Each number is 500 + 50 x the weight over its row's rms, rounded and kept within 0 to 999. Layers, rows and columns count from 0. Numbers have three digits each. The size before them is the row's rms in percent of the matrix's.

# layer 9 attention key, 128x160, rms 0.177, rows 88-127, columns 0-159
120:478554485572506502398436407544441486382513442618485544521555532508528521493537468538475524473528485574473456564511543482469440473558542468460558466501430522490422519506446566511563554437460446515512555478541505501480606512519394607536637502548518479563442511568510465599493533462514591486462418551463536560472459571518412458435526552450547560457542408525470541416499461470479470398457541453504542455512525504398533455533485495546498541573541408444516568466459491503445441545474519
113:546488428516492598523426470505496516533486437546429475411514435598541535475502461508518478539516536453520551415437442470473469485565439493509514556490485437519618572488551527488501423589525520572430520468498462431454463543484572511445466389490499471566485513482439559495514373530527468508553600624440493546549473548533412489532437446508555533507426548562526471594523427527604493479500596520567523472520549509446427488493455597553552411469558529456544580474463527504467501447482436
121:546532526517499456479478485545438400554545522569558447501540487445534418485462577458493484519469433417509425489497505399464489409503425540480532505489574530526441466595492648517505523568539496532546520506498510438516442568495458503561496516497563429503522618425537544401375509497520535456492508476461503497585514479593497560531516548473508425448449490474569413464545502508449546439481487424495492516645488522479509491520504460488495514587455538386571515428368535523556491525561558
111:546372460518528510517469467529393468534470502552535429591478651504520536486486446517484506409551572503505566463498572485505495437545438527461476413488450459444534529511463493434480621458472421451452572468435584456477601467369559557502454514513532555468533447502498540473497532472455526516458539408476499524532515470483485408510456585486521520440483556471534492471430468601491481541478549413441518471571490546489564504546580561482503461454501503549566567537512509525592543474641488
113:519617539490525511557466457487519559478401459526477417470415445527507438528468509557537526506527517541533552529450501542597511457475468465504386528422475541410484528475626558437479536489375423540553549507456568508538549456482604492582499575497468444497471572456461446443488497494468465532487546506521558522520446513547587508503495447547587485476457487480452584527484531501487406479541459496606519503455486476479529582507510472487398454425476429588483588499417501479383517503421598
124:408491564545550571534417552514563440416565427524490531541470506491414377518475474511438432455345568499556492446581570505506522505545469459510531536547452504493435502524384534503400532503482540539456432437461554574394513535543547515532492429581431606507496548528491514376516545498535522509520431441490461510578507461592525497542484490467532535515496559514561466453573523572527486423528513426512453461541527444481443500403531513536462473489596498552555528522492536433481493466438489
118:469508504474454457426588439453480604500524374446517474495569490545485530582508558541583595500522433459496510507468561443427598482472562468433507467554521533458585551405496470443478472528508471469564501486612465455466550503490486460647489543507510549418408522465513434526530480590447490443485466495547520524481479516473518563556575519416487477487520503494518521577473436516511589501528468525559498411417547496562522500533444458417484501497515604448523570467483514360606458460518494
116:392423486520394501478544630474490448547475534474592496505467571428469522537556548467451464484515514492522491527489518547520534508514404585447507426562471403530493497534441540529593560435448554437444491577520470487502405491496426326537544506526454528528478586550473477558490507538543447503503489446533434454443583564471549513524532483476410571557492519470484477522527428399421482467501486500603565506527504481503579443470480491544473611543536457543514504478478620516482453511460559
112:548535526480549528467433465509440535545496426571497470381541485479524537492476530510480507516561555469530434563484457399568471448573485588435481444472491487450442613497379491521516547607462557503485471502518542482497459423578505433408570525514495407426530463492600487453500561481524495508440498595525532482451474459482480467488490468477419429546573518519558515452582449571421497471540603417495466560511535499570572491531464443531498533639468533594518480504464462445513585466416503
113:445594568494544483440460477472490488397565515396437509463515502507526503468498541441511531558542525522542498611506560463451538476441504555519480525401572418419543534550528431461460509498512455481608542530454535628451516506460484498536503479535582526560477480521489477582375507491522510589448504473517460481575480467441437428497502538442500545534558576438454437501558447520489396456445463556559500587396379524530570494470545447543504569493549451487420514553536559530566513438447474
125:563574518448517584564481389459467475522503457454499454459471561434454527533515608430457543477486505567575553537441452506577539506491384470482529473549565475477520532390417487491515518451505592487482622510554442528520515534538436399526516538452541557524530458596522484551523506457543626587503457492473413465554485534513508493504450550497465415541432495532421510399545445449430476478480541416494480430467474505443537568472495371516546483460476536515480546595524520500577572494484518
124:423592511415520478472555466450413434542489582567507421468452452554538505529481450474526577569480560509496547499474429562460546527623576448403483528432527496531374463565472501466479543465580452482455508524424484490541517510592498553472508553418460503524516538488508425559487420553505535504493410562653479562413482476473447530491478422488532397487521498497507502519557491510532498455559529537525605471555469435468541390496489544490412569614466527474493496557516540500490498450457486
118:410529461521473550479566435521482543450453496484522501470529453423511399517544525506485519482481469503393516487552413574506472529515471527469427489605592519570546459583433550531490464602491472518542546496462461512490537433484427546491611461507515521451534525504549527552584547482351422519452532566368485544461508506452508526451378508550480365527567578507525535450494513566516494499464518427473474505531475563431508396575522525479489567526478537473449518526549516545564551388551522
113:490512473536511534591494446518443516449480558573503467486536597484478499509496497451526524491475527514512541547599430432474416543527441518417497565360655424555476491616492485492514534538480510574529526549582520589484499487453488507460460534495409443448533508471393479469569493503497475486504519432554457529497491489535540383424532453441537503611484483510500544565441443525475527515540463462536565393497521404569484545465409448550515539495487456492462596609464560481451450473569457
106:451452534474515469460477477530506591546400547501394500427506553480521350454534533489475500485532524557468503512479513496526582512577513412535549591560502432411493527500472525494557504495436512576454417588413463499540510477539529537526527516464558487419473484504461413536556450451544535464494523561463452425448548545531555419504520509511519639438568577496510483505492438511427482459562537512571489514496580564591459513515458377492479482596409568469493545452515448531589494404542511
114:417483508484468480506460546549595448511488513564539541466548524511479521467452525503488480508482461544487576470484536536488438507585464534515505576445431498527439548484518538586470509467556524479443477432462528536517426532500441504499480419488528523440541446580446539491511435525547488452558458536509595529390547484557481465441534514458463453456529468463596547573536521554527471503538413389590529434528515510504426530488470463579427536584466565398543383537539315411478502462548619
116:491484563552458520484484439468535492483483468523522482471456480435594462491503477408536558494514515569480433522448584566474341511419451525547477497340442466502442517508457514508471519492457610450512504609449402529467552553605568501520535514472508555474488503536435580446563609538517500536558471502567531466493599415527489439469609490486537550412502492548500412493488527522578513456482602440487466574425482519519474494501522488434507494570462491562530446488428568435490531564538491
112:467486463587585537471411505521548452503489572568407454471451557492539493495547504497519495413517403563640517454485501442496514597499503578454535531376532525459426564463538493535527543554475364480456457524476538424497394441413542470540558540483502441620510596568426458480529501459448465478465548516398498486474564450406471508462550510535509387455490485537508558457493492568551517483511528519465484504537508449517494479575427486441518535566479592481488477492573479578497561508471484
125:509415552542550533452416506490528505599566525454487451546486520526580595443534398470539528512466475405437408496521593570469508466421493491463502487458573595522507445534481440473465478523550462460599507419515560525469544428542353515558446458544447588589419534539497492497471449419466506514503548475519499507528462509443429462466547570561406449464484451553554502442459453472596538480446475584570476493460590492487466511575522462541511501457487456617499578536474473531475503519484549
116:537470513449515405526579581445445521409598563428446521534477562554521429387496554506503479451412550552497506486515405493433506455502537409593506565555440501481423503495507563515520507486440450554454478538532538478500454408544534469485514523562509512467458520548538513440549570568497470527548517484586551461483548449606504474523452574512468508489457426514530524430491477504428617531424553456552606514482579495514532401394501581513454568515479547549476547533517475516513596549449418
115:535492513544505519458553465463538517505490444495523492595449550459453521451391511540536429422506589462565461474448484519472495523484622526516538390537426502419479582553556523458508481498528537537422591425565485536454495563577509394453502502503506431487561557526524506508423515412521488469554407441527567507454497598462573522536526409532531429525452457529422505455468607466557454504446537545558463468578557545474551447532459507421513508579503539482503424507437489567611547518467415
113:422410534530483595575535542514537583534479467503508554547459536451524556476485550406495506609564508508490494574486528508531563424480554473498460502433524405554568437510540512436442421521535438438540499447523548504531534493427509546446527470442499523465554589594449493533576510464483468579396565440431462534439472566496471471471559529525500459460543472408482522555494561448576516367499419509378423425490505503502466502429596489539499422526450464524498488534565561453534576521450523
127:496526545481566483504543500538461490589517439542453523527390514495378548525552546495541397526492482459434443528591442523517497593509536483485450463505556465528538561581570531500511515460467436456560465487494603481439554451492427568515554546446353479589474451513572513468487411547494484518472550552458502488538494537520441439558481455536474599454472568490440496499496398531488457431361589551439537465501409448521503519597517477476487524455495520527462478499575559417464530605476483
115:521523615505521531527434581489607484454518520539496493458520402534479572605456522388462480453565476556532496506510525421529491493432466491537494498475442521456526508537527546449436489593538401440434407435546559601500426396530431505446476441529442548533551511476428491528579464494475502532521421478588492471532569432469463573469394503498512532535453515492482600439483497538504550479495614428506514595538496565556461529576478483434515460435513544540451606583509513467528506514514536
118:443413518451481527529534526533507538542554547532513479507478482508430445509413492500519444482513442575554508497501474445455517528507413486512421492549558440530419483443559527538575486509519536574428518496430526489434478523567546541464461484506479482581352551547547490510572487568400427448506556508509525432539455560389541584468583423450430456602527508480584540522587517497409593569445478559489584468489438560606482549506485508523451410485464530466459503509537480481427407518474574
120:486482481378529484558422475537479478491461443535496554447475543499437484435512542408416495519552434477450512549534477555523528531429538426519603475571423445488401495496465537484479425473540477559486551544370537508540468505507516547570453496527426504460592534526556529485490423470514534537477510474589482492550534574456561542575543608471521491510555459537514575461393502465578562412544469482507499490478494475529441531494458490465565473617549430559567490414404503617578507450503434
113:481567472433408521508412481564531530518591467463531488545473506416534549490492565450559543549522405491507506448498462570553427483550612433476440407488369470557521421480429470485508396491533481465588443484489493489411519512445426550444447484557445506474526570500526474601485503542503557473515522520521512491546517452445516516513440477447481534536540519563575577450504573398579541603537356510534435535572459461491451470522564495452587437542528547541533509442497555496506458491457518
116:467458510560501476472342511574567567431560527498445559535562530455493482493542510511472421436577510430593461544440510558550496565492485489553519478477553565493528506502421528585488520491418539482424419509505527519535478520507588541489448509465455370485505520481548478510427517519513511518549498596497565572459467486449524537486461473471435492616517558439531475511411462556512452394555465490490515515537567590532544529517449496429561417547514463444489450529336387499462500535472430
120:506475607461564618562472523553473519495547447510493491498469501485509528537438514534477514573414450465474523543520503474537530414498489542489529403567473473477486465421514527416476487501498542467494480544556401570487672466492542433420419565493489435446598441481535471505491435543466516377521485581490488507478460460447532490477566524503496461559429503498552517581592409524553556481440504458464524486362600471476579510558464573476541667513527469514495495478449508506479479518525467
118:583502552482505562429554403566409485505444501505440449480449488552384585498575558575527485498418488587498542393510613540493537446515536487539438552470530510550570539497544530523529527513415469464488508527501498482558542445469517481431515491616533473443386510505486568615453415433472444521475567488484419472616554441467506452583569486392530435545496559521498510549455449495483542488483485540553546478521520469504415446590502487522445579536478524472460460440443531478582515509482505
116:519536530494473471486499561458485494554495557484522487474521483429513464503644477592516587462578503566507485494539493516401471523373533539480513588474493457471467475521575501448419500416549495499454495525504545583507566587592423483496473452473474526507536439545533572551531472419570429451468454438505508515507540414464522392452447573444456428502457552412557557487456581391519536532477512490603560578477487420577507514410484469540454472480523492580538500556521413516465441595518494
109:494580537470486550548598446556417622402455554563424528498471476479577491528499444502502450533534555454524465499519498484494547412543406454487568459502445456531471492547549529531493467455521490489487433457562414487536568510483585505601525548531519477569500385577470475500499500467478405542433573480489450407548442487524525443547383546543511492489582514464559506488516602359561511579471508486495431517514461515430496482547469447577488467491545527521578532504375534557519430471473483
117:415532492459468547522562496536493513450485416474478543520515562482600560490519509500446466487465384428529529422540501541495517497414367472423535481514421550499472435560494494524539494474432521565516511479435458527550542501575437467473485512526547469524499518509507365532547613546507477420502510501472501368526515468520540428490544521466504546503534468633523436525480590451580509416554465551441560398560472562447447524444527455491445505525529491533499522583507501544622527486580379
120:534507464624467555565542543534540502468577537480456609483489468486513509447414478524481544484429570555493518559554524523401427530480515512456499490513562514428465325457460513520452493577464539514489523501587524522506533504429436525521464494499561499499349464432480482389478409529431483479566447480466532517517463465535510532531547542517614540484621429517533510508538460533460518470533481550491401550485555429506510549566485342529470532478512544542504451568529495502467476391470474
115:549473518593533509491552489506506487484500473445493501523543420455542493456513496477479518463497599461449422533435546455468491487418522525469568536444504526513508461491505573565541534397473482452503590546549430529481507478395577534340447524525583507481461453531426489460468452493477543479570538507576454631545458465609575498459516516473570497537512544558483525488557520543450597509555431538447427441605385530404550475548482499479563484473498516416517603566491431487426528544442514
115:480490471425489533599457469572604489466457502510453524567581496584392529513550430542495556550476497505490513377504508439547470493603532396506489434473499542485449539437456444549475619441443494471478556583492581506537514507533450539422527429466503469498508549586514491489525426577464477512564593516520468482581514495550479580474471508455489431434429505493495421485608535547572592462499514561480444527551474531546554470448591506458547471425455408473420583504502489498496433496545457
110:497560472560557538540470472507450494480452615505542396467491537578477522609514458427517506582458468431498465447496507552460509461496462452527499595484468502470492517565437511488529498579598510491495558433507544573558527566533548494498543537451482538494450601528415512542479499454528574566503425537431451477419418455434540425522490441566500543600598509407440549491450467452444515490434481406597587515443435491458500562535504581546525454447532427447487503478429421487537434427525498
113:390500514556555533462420466579556506438466520511478382504566472540470502467532532560515523394437592544514513496484468487431448490525479519488518507530548470461543521508487492543523505419460510440562542426477469492461471521595543460541482454459481474480553615413486449446462423523554486574508589533480469410557445557513551509493475583620453479506431455522526486565457417463516596526508495494458527628440432484522449392555573520577510598433524501485541525555563453447450553530423492
114:501449517559485434519535456553535551486507520476455554495409451472556568480522557462515434552512421499532445461411567458559441509533434465424526538521551505562556596449520443595436576568488525483485494468479512464547597475529478355485520477468502457466594518462539526488448362505572374506469539472518448449409541494527487551507553402520464606441495522551562528486552558455457541527488522500517580476483480481486557532483385487516560519363523523474431455543483510493478597502501543
119:538556507531518578526497399549494456431568481448493437465548475508522418544579543491495457453486576559484622475507481444523512564458476528507492552552418493587490489402487500457434505530534490495518514518470468448495410516504390376477524486491464539605489527578453504469449577501425508474511475650575548534423492519498508505503492520591497546541421506444520577411529417435504501584465503622458564501555577554433485470432513415480471430508513536445521470545468551447473429553501497
# layer 9 attention query, 128x160, rms 0.174, rows 89-127, columns 0-159
111:464503408461503477540443573569554647480552493574471466455449492523521504575511553513549481485469465435564445466465447539500450560569476488445503554489456572523504537483538520473492474484476540459458512553408536505518432585436486427535502419634536545560515464540506552463468580490590445496463509566440486610535510484581526577543437503541510574481450459566495497495499526560518564504497518526536569437514471451461516490494426497442343469558436456394498533394453564505471482426436560
122:491581499611574472429563493526473455520541483562517424546462504505541538535478474512365486549421491519502451501572517487448482524512466587451603426419463518498475510519496528574455426475460510497506534469517488533545384569479520502516558600407507469580449636448541506377406541433609582477556492487533461534545545437525493482404451493481558381453500471544451496491504484589450510502460564452404530464527524502470465429463456530469513472461566544540550498516439475500489568497501484
111:530522479577517546523514543525440498495469516467387523570560583526482558439566425558510511463487541519452486576487594433469527440517505595470475387552437494483539508492489578472572526485425463485477529482516635589501505452493478544563546490526540531419489511538441492522443465439521489574505530395525469511565459464579627477457488541509503526492456458511503482390480515521471522463525526351368500473516480522455467393527514495504524460450428427444490537468518486583527454529628554
114:634545551450499499431458519540501544479428481548481517563556520477462427546446515510516477500537474519498506530490481451485519398468518467549448505437414524490468502539572424394483482505414504502503569549493516527466633463502574453495443535465538497479542469508516407530531511505514507494474555487473463547507436464548505505488505423491571441623462560486406611517430560569487506530470603541557474486519426543490499492531477579415501399523526578598603552387386454465453511500416534
123:474496558534479516566442515513482459577485430503445524604405461540441495560543417503496432428352533476506595554544498492493522473463456486569527565443432432437460530487434530519536497505501560487515527450456535422551589555477561568471525439607414489508533523557453527427535507472424546542616524594511495520459518510507541454484441431523489560490431516610485505536506545594473602454482559509518521533517459489512409519448592471537456421520455489505423511552484523446539472422479417
115:523413520479465503417604474441505520528472498464567426495511461549475498521563550499526579520506455542507432442451534475476535486492503447550483464547462523475495540453587516459538481547402603481529527478564483473530531454518442538601511543445544489500360522396455558478405442496547555464462466585471531497522455485403524547468520511499496522532514462456428576654492462488543490496602471528603545437512549460494586483540387487409441518455522547442414547497490566447603465483520446
117:521435597413428508492477475551520508501408524520581512557530538530462496508432478426562521448475502456507538506488517476484553442558420531429416475551523378622452512517580486611496503535523518512514481502482465441473369549523512413508536560502420512549482585538497393586589475575485558579456529480474465371550473499461567501375519477517445428528474464574496466546553504456457511540462514487497522486549478444517546504515507517535575569403578479510444433541473517469552461526547456
111:506561496463472538478451482551477509545423487493435452511594417495546547484449499536434586533556443550529529590448445495518461453518466533460445426482585463499527568506506480596510511569470518450449470504610429514486461469530501489500581502501524487430468558565472531510505543470430589509562405625552523515426598455457470498422554478539438445497467513483431612515504508601504447491489566428497463540462452587492437450521462485525495636617486465531467527477426453533445499451436416
117:518453519527477502501507501455515505538522448412571394510533518542432491468466542458507608500529514557537463574499462447498499507473538476508500454365535454526506565592445436504478504552585439403534443431478566577437590539447461517562571459495516503497467481536441477530469531526446519570474464500524533418564433478485489359500522532483602544515479578449406506536478594351446492496430484501576471480575442491543581514457545551556478523469514521486542396439468606539478521466511550
131:472425455451466636521476486511565516510453392447491410417413547475505535492530572462527475515423481470568500466558410468516563398497437506475470529525491438437556538510441459528544522510500518462531538525444432551504439487579423461497518516468510507483475494615512470547453489483479521565514381536495519536520485469510520520524450468457504539526467518420418623426447474429462476489543546487509504470587515461471554506491532458589657511474536501608572608570490505593532457529535420
123:407505518477441503496596440519429446506443549523449473512505564599514444632457500544498576497467579436643471497483536469426493508567505512512461488425575442468567497554516386438557530506603424537515482533449447489532530522594426549422484516482501473475563503448544509541632487483494491471431509471546430492487652482511421480460472434425525411570544455493538560493530476529604479527455468559512563465582477528517461452490529509514422529509495490526511497487506541481520520413456486
116:310502469472479485495528504494533517499469613503495474447476445465518453550630487462453430497526391556478557584554484515490551448583500452536444473473539548510539472586444506554546593540474416541553469472519566566572459375397535518407593479519522506519473492511501587522519556536524515470445475488553520510580462548506431497525501522537482434511530511420420528474458445499465453545603497497449484535529491527501483435554543408496548447574495549465367534468541508431513510506452487
118:506452521472592519438517564534524490424427421574488444573506451526452416498510492452479490479498490609498448499454533548551491524522567474426466452459565406508574488581457453386582519586488458493488567542541553528524458528435485505489489452454436478434578515483452475510562412584486504525579476407520474548534605444523503410503484508491516610560508496493527556479581451552503516511487496428417554443506475418484513574479387532470428522577576498452520582469514467499526421496602529
104:527483469440464395543513411502533526604486515490470514473553483479496458392520537469493497562515497588548539532432554432567471442448395474598472446493574502477455586450452480624525483443545494515476519477419557386624550514556512476501594603545484477428494461559541463510458501517558492505461506502423488552521548508607539424483465527452459444514566462563436487556481443475410535477610531445525519498440472479470498504469425511513446548501561534537556491431512446545571519449569453
116:390447574501466447510537523510549489529460470535495488496599446513487467539545415530477509496492505589455499538499457550486516538517489540551549547481474515535448447473498478517460548481562586535408534525515563442506419570532394574354504525524592514430484484560507523439505448482482398545464437459460509463398545407505491581514478483433517421520500458530619505570499510583463574489518511442524532546554537500501398535455430501604382430518507540517519486521458381493470588550552480
116:489492567485495451382522522405475555512563565441510464482435551474537483425551451435529362447464482531441565565484543541532468421468472491430514536455435470511413509489507489505554562474478555420609465396470495512460583587532510468522478515488403510485421498512577539560536562530474557521531454451526539460501681439511502448461482467540452459504437537499646468527476622537545467469500547495471501501463486479493472577459525586531444548490512578510589510525489486563528515480479491
109:541529438587624538536428475492485486453460545533466579485563500485469521481593437526537381477584468569563424564489497516457543446501442519456449519443532503524524507490476467509481641417502550605409470555495503446525408483467566481433560518472501517538493516438403414502457482472491430504516502466529477544461563535527454352484554478579535412580544463550531479507477443454489559444454529451514476575539550548456480438584450519446463542592452503462494476499523527591516527448439521
124:603549447571572483491491518490517459576504540513523418583489465481443546481522464454588446542428517502450420475524564487405471512469497429534427576477507489403509462514444468388460483560516440455546519466554572583493485469505403492483562437440488606533480541511508502477472461472453490535544541442476547479467476552340449535491519565454535455492537533467543511504435522503542633468457523546546440588427560452555526430571532509519431444468512379519497541564506511552528414544470542
119:463488490487393440624500497512371540507472484467483517605574472511542516420581545494525503418389515550511460540460465473443487495409496485486508541535505491458448517439533648468440426491509529527502496498534485537467519473465539498501535587523443511478582480515529484566570458525516588384500527509628473459532568527537458470495493485560520457481465412510476471453568509523450576570450439485491642516482510458527513446375477484500541567541392557558531529590508510526453511548469448
113:517507479543461558495487543486479440537492516461508540475425492504491499459514471418479468543477585468556565520445523517424555503572530623406486502478546563416508574499501509444527500440493536470413568456507475504446492475648581432532540475499513482489449469457470524464540540535517540506536460490458542515459451615469550620450579409578442495430491361539471524462460515504506458509449508638518575439547457434515557520568433518511526525546450532496456380481491437485414549583542440
111:478514523453478525576647464513626488576424506558546541434450406467439461418439433497521419598505487457438429468497464524550686416521552500473566496512470440555557538479444486484491503499547503502509564517486478567524539405476401606498536454515453585512451503508477434548515553487464541552466513517473499476527437559496477492486554583491493450505482491479563459562424523541554516533508484398469447413447481483492523600486569518475470426485450549512530485451551530447457493525548559
130:535556507439531530496573506569456540608512519542402493582361505449431471540531545542521453433508483455490483489507403468495538574439491490470462430528541527569546580570503484471467530540440435565497440576475550477498477476607440567512513512514396430476605561505594505502481521452444553481419582478501502541541473526344438482575468566505486553506443495383522542465466538480434509523385572478535489515479463519545512425556531518470492485478498491491453432461520549513553537519581555
115:505568525467557575587404488510554458582527509520524450469497479488439468436521573496450509517535495504548400578514466524498485559521462550499472516398440513498442463582560506467444485511525495519538393517489569525445496502426526541466493469493436503478534371479404443428544440455468557549505467561475507516490598496497563554531535617468502453555502506417552498431473542572418567475557404446601546486489412436463519510543514575468475464617523523550464586569495424444581494464476541
118:520515428502534508503434491519483581510496497549506474476513515488440520561534508602482456458587429500536505535553481497525524511564544478628523463511519429533478424421570509468528415486440510517434510519533440499555500493528558440478521378449479406534456620505501501533534411474484427382485513593560470426464527596389550515477401528442462389584474540517584455566517454474488550570518477474440564473589503401538525500485519564450471525557480489508476549470567483501431470604464501
121:477488542443508543564482480440471512478425522556552614529435559525448564470542453434410522578516478516425492515500500523556503443426526587493451491476532451441545459527516530527454428455524532509447476413488574458551487471616559603501494546520435583578565515498600548516519507514518556413511486455414488544444532436477558470534518564499476464461441475546513510508447373501517457457606415480504551495538552480515568572500492472482509393454501354557584514452443550548476516434469448
113:509502540479452487510529563509564518436501483507611438493523461544543622499545532503450532567560495479480489543502420536638499432497548540500518531574469497537480370506523490509500432451462490473486442320548503539530462451531435506486475515451465480549516566461523583516527489473485499527459525542485409483417505550410507490523497456581461542600490456557534461481504540455563506568510440587448554489448450522495415543590517504500454344485495356540464468518469545466559542462496424
112:523492580534465514551444515557541505411522474560503533505532489462504437455591493496429440535557491470503457542467617521570476575502454539600460567444609450454484561483466469496481449485488507447399460460490474437540466538550547515459480485444482454457523452499534462420484532473513492516562539560492606581504398538426491495408557466473503501523499516506517476566470562597544405436550490431462529562514551586450506454507470469554598526569535528400531408435402424591449459491437550
121:516461479491486523514598476547483540546502471512449516538415489503530578534476496530460517551490495599492530448544554427522565442538554570433392436471424491436542496518457485445456502563500550465442430540570513539528535618363520523437423517497505475496638474562536434467504470549427525485463483551557531493508433487505512565466580541409489489538554480413555466636459423474519410538490466528498484415475542449509470554475448491462538599564459487460472520578436514429536493559540407
113:538537498565417494476510385506557536435510490520546445456467465478529507510527488519514493446483436541492548438411437530480515532537448494514507415493460534529624601499531515490459463441462425483496439587559543546573517560591487486529532512609517519496455504485508432454531467634495488528506591522538412495604468501452387419487500576457534504572512557540455468479532444476334500478465404502504547475561578499532528428539449531526435519484548450505531506431489498490470604609502458
109:501407536495491532534378580469516448478510531480544547509492475442570541491539525544508543541532510581501536443452542522512457551453505485554472557406516419502467411492559439403512462396619470582524493550505568545398559513575386529498462529510406536511532485526467570522530463517551484520473364419531497418579477430443580408465473544478524486466518527518489539519437551510507466560417525457562539541391461506565458515413475513543514575446566454547486557490525459480467546560521479
114:510595439469499506521537397509481565548465525488452525506474402449507508470498499430447519525515544562557609496529509512517504517411526396438543420453450494500497529567547499543478492467453447478525567525535539553468396556588463505500528411532452581494461503475533526552465523499537458517399503503525521499509450511552667461489453515513579511585548468597449459421501552387629471490575470477462486514440503571468525436447554506582539458564455489526482542567447531407461559428498435
117:469459453473413558399566476474530482452568536590444556557488548475554619414515443459487398482422554525440563471546482563576453459472449521523525454466473530490507458503456459490519521535544428496512590417471429466521494492530507594602464483505438609541506484514445400489442534553518525452509534417484518470463511488505535533454489498462431499504490468577463530533590490417541492517653486553521521526558508501474547357491534532575502409602519543510421551506504491513521465468521418
115:571443490595570544437555512474490524499528486542493575521433462515562467550487526540567526482462491573504513535532545502504454519439497469434482520583510441420469374435430369550457540553432500544512445487603552528441543513492481435472593541556461522452477499452509520484497439430421503471563568562413589504468494575517455531512484471540519421521615514541513502510547488565440484493576575528476402517514459504497535572339427427467424434551495510435533479500529576496488479472548473
116:535491463598533586451555493516557615432587459521489518585542458508524475476487420457447509494492591443570463513523505389536423528503549476502538600496492489452552484468485536399481537506443521485489593483565416493430571445405443427390543528493596407491463506412496559490519452506435493514506476515437455540593582469533537505458448557485492527495482546571560454498488525527420534426497518532480469440557553624471542460420530457597593443515511497454459479505512511515485548460517458
113:443525563626481459421449491559607548475539451531473421467493517435473454515511506550542561416559532456543459447645508451524469509529492466470548476486415578528495536424468487500526467506459474528473511513422595490513561447607510578429479489389486557503621563539517458548556503498420474481582546596481432503521511540523501450497532525488451473396444477485555413412598441511493532496533471509480462486432515451490509476445514519462498420574470464413589580470487490561546459519531492
108:467502546505523505533471482470498517545588503569503467431519526539440496526517441486478542520447545549535474455425510555438514516648481533529453532533531502489554475534523523436444385496493419514527557435483468520531519643485542547403551391541506491467492469429471433539501484499482562528450507483471467429432420521529528523531434484475550529550524525470497633354432557493483399548495479433567555506440475491482435542553484559567466626454520499543542542373444544466596481457473515
114:507517425541584598486515566462432476528492492518555397477487513586446481482512497576479481484517447489474401494521547404523471488511459457488461507511506443452431530558468552615408572433496405489517554552512524483496502487495529393488511499530506507490598544445477482530435508602408539596559542588503444526524397516556450407477410511540450523535395489452596527509430452498574583527481540602537513532508530528535545485401437543582479480468503579486469465449453478500506505526425545
113:544596611527460460443501523550558524520516454477479471445500451479486532461459548449487449492400443440492435467407511470488421572565445517427472484426544448568597599475532441579498567593413433591504448528523513457518497593455453481427473522559491574464462478448490491525439407529571433522528510541515412453439477480495595540557494532501383546498525537487531494549466457400525458601521527520495479533497515552504551490546461564457566467546444543563450510531511483590414485548500456
114:489537488436582499589497532454505460471531476553581435490432489540493468546541536505533528531474497614536538367452417546504508513537442476636498551463464473566448456520462534464572507475429480478504578498607487432480445531583430397526430504524475513519473549587438472504571530446474466386537497524543544507498486431557531549509562417561493385510515495453538496404453440462479472521455502613513511528522522472401515483479560413547484488504459581438454517598471552562511478486494574
# layer 9 attention value, 128x160, rms 0.15, rows 64-68, columns 0-159
103:557535490520557474519504511503552555511537560605465492554450437513513396479540452512499565604535560372507413494536473547522554534499443493476393571464498526460548528462530517533448547453536471526510425563550564489437486473513516484430500455540579546420431438443546386529495559504451488396488483476553470503513470584518516527479470532386453542559537538640483499565489476489508453557491475457507594523570513434515516462541463437515515420486469400475551492433496419448574439572523411
098:516484520531540434519458498441450539454516464525462466419490516501440570438547398565597369513531502500425550571509520514578514505472490480491547531545442505458498497538480446572467570591576459546540558500472550520466470627445486509530493555563502542495435502472511570532524521537437482459530523493428535554520429457521556551425437495419639461450524501539526402521492434441499461504482510412527525464473487531530534545527482539559483516458428481417439608499598494565472547587373412
096:489534530533451467529544460481500369433446569545469469511494508498569521652528541524457461485549535478428420527514454529564558594487499555506441539478485485412416544417493472484501522526541424544468608473563470528523569465518505527562465484397564552462458549449411497523571446523524579540533508557442444622481477594507476494563516491524495498520486467423541418417490452524583499491530442503587515482469534447518451549446416504486372543431557510551446438494464528502468536432575508
100:504493474428509499520493535373476475463535484458524543458451627483458501549482545393509430543590404527478508480579452372461470384564566453564474474487491455501488580585427499433401540472564533576477526498512508552597487479499475475488424490563511519458444557472516506454531464496441407519456520449476502483516453545582489503469522519480591489459540485492435521473499490558573510509537578561501525483562567637525462551540440439564515540522466536492518550419524514429540608405475516
102:599479503476514503441482570554518459442455494415478525559474444547544523470515547549497447556477443500515535526419597504588474526507443538479459521465467433359505484507536453561534400426580548397495524544542469491500513499487557508454389508587424548502601555476475478556476442523382554451570509502495539515451422479556479514382545500568544447525503477546427538451589504524500463439448481498488522582440480462438569420362578490518455543497526499474556464511530532523516478564560483
# layer 9 attention output (transposed), 128x160, rms 0.304, rows 64-67, columns 0-159
099:489492538500409447550549515507553576506480422467513580535497488515585484417579570461590551574518588557498471491507408523489555426437542479527516481424438577398458492537438513460504568546590555469433517437406490556460475481489503463502524443549535551560643464608478509468502525591529518485509475479465507502462513477491426590489527533561489399527374421422499488467450544556548553412442570510529476482482479447403449528474500517517484566487492500464474488474475540427595453481521514
091:458483555483541544532438462471527538597575611411525496517499581503548462578459478507545499487554493543455530456559452578341531589413461466615426496420516484548515437565507509525487418469398526488465576457489551465502509549546548473445474532431502541540461514502552520500476478529521589461579463427477418428442483536536575449534481476577376601525437447432525605555487522513512420501447505503533515509482395463474503458497541569450467506484473531540549510490504469434505438498533504
094:593546486437529506526501585439538567590524469481479532474535452404542569461512556411476553524404400469533484548494607550477492500437552500452531507552370480461469485532526565566500431498465512442515520535533406524430519440458508497392508474533445435564460448509516554515467618451521551486564508509543522519421490507447488518557468561457496586434430515433489458537519570538434554511498511535484509463460473524466563485479488489637605447496442506569460528503442435532398561578470463
098:434484522561576414516491506522524425495547580506483395402497513517468547501564415519528484487505479516431599487481475454531456637459482506488572490493509585441495567531401494536464535550466431521490481501541524539464438447502486454561452452440492538503539546511469434541452566543511464440519485498500519457400578455454624485435578514518530472523581535570567414534507508406531514552469472443406413539490511504412515483452554488476579532601462482460511559565415534554431517540597458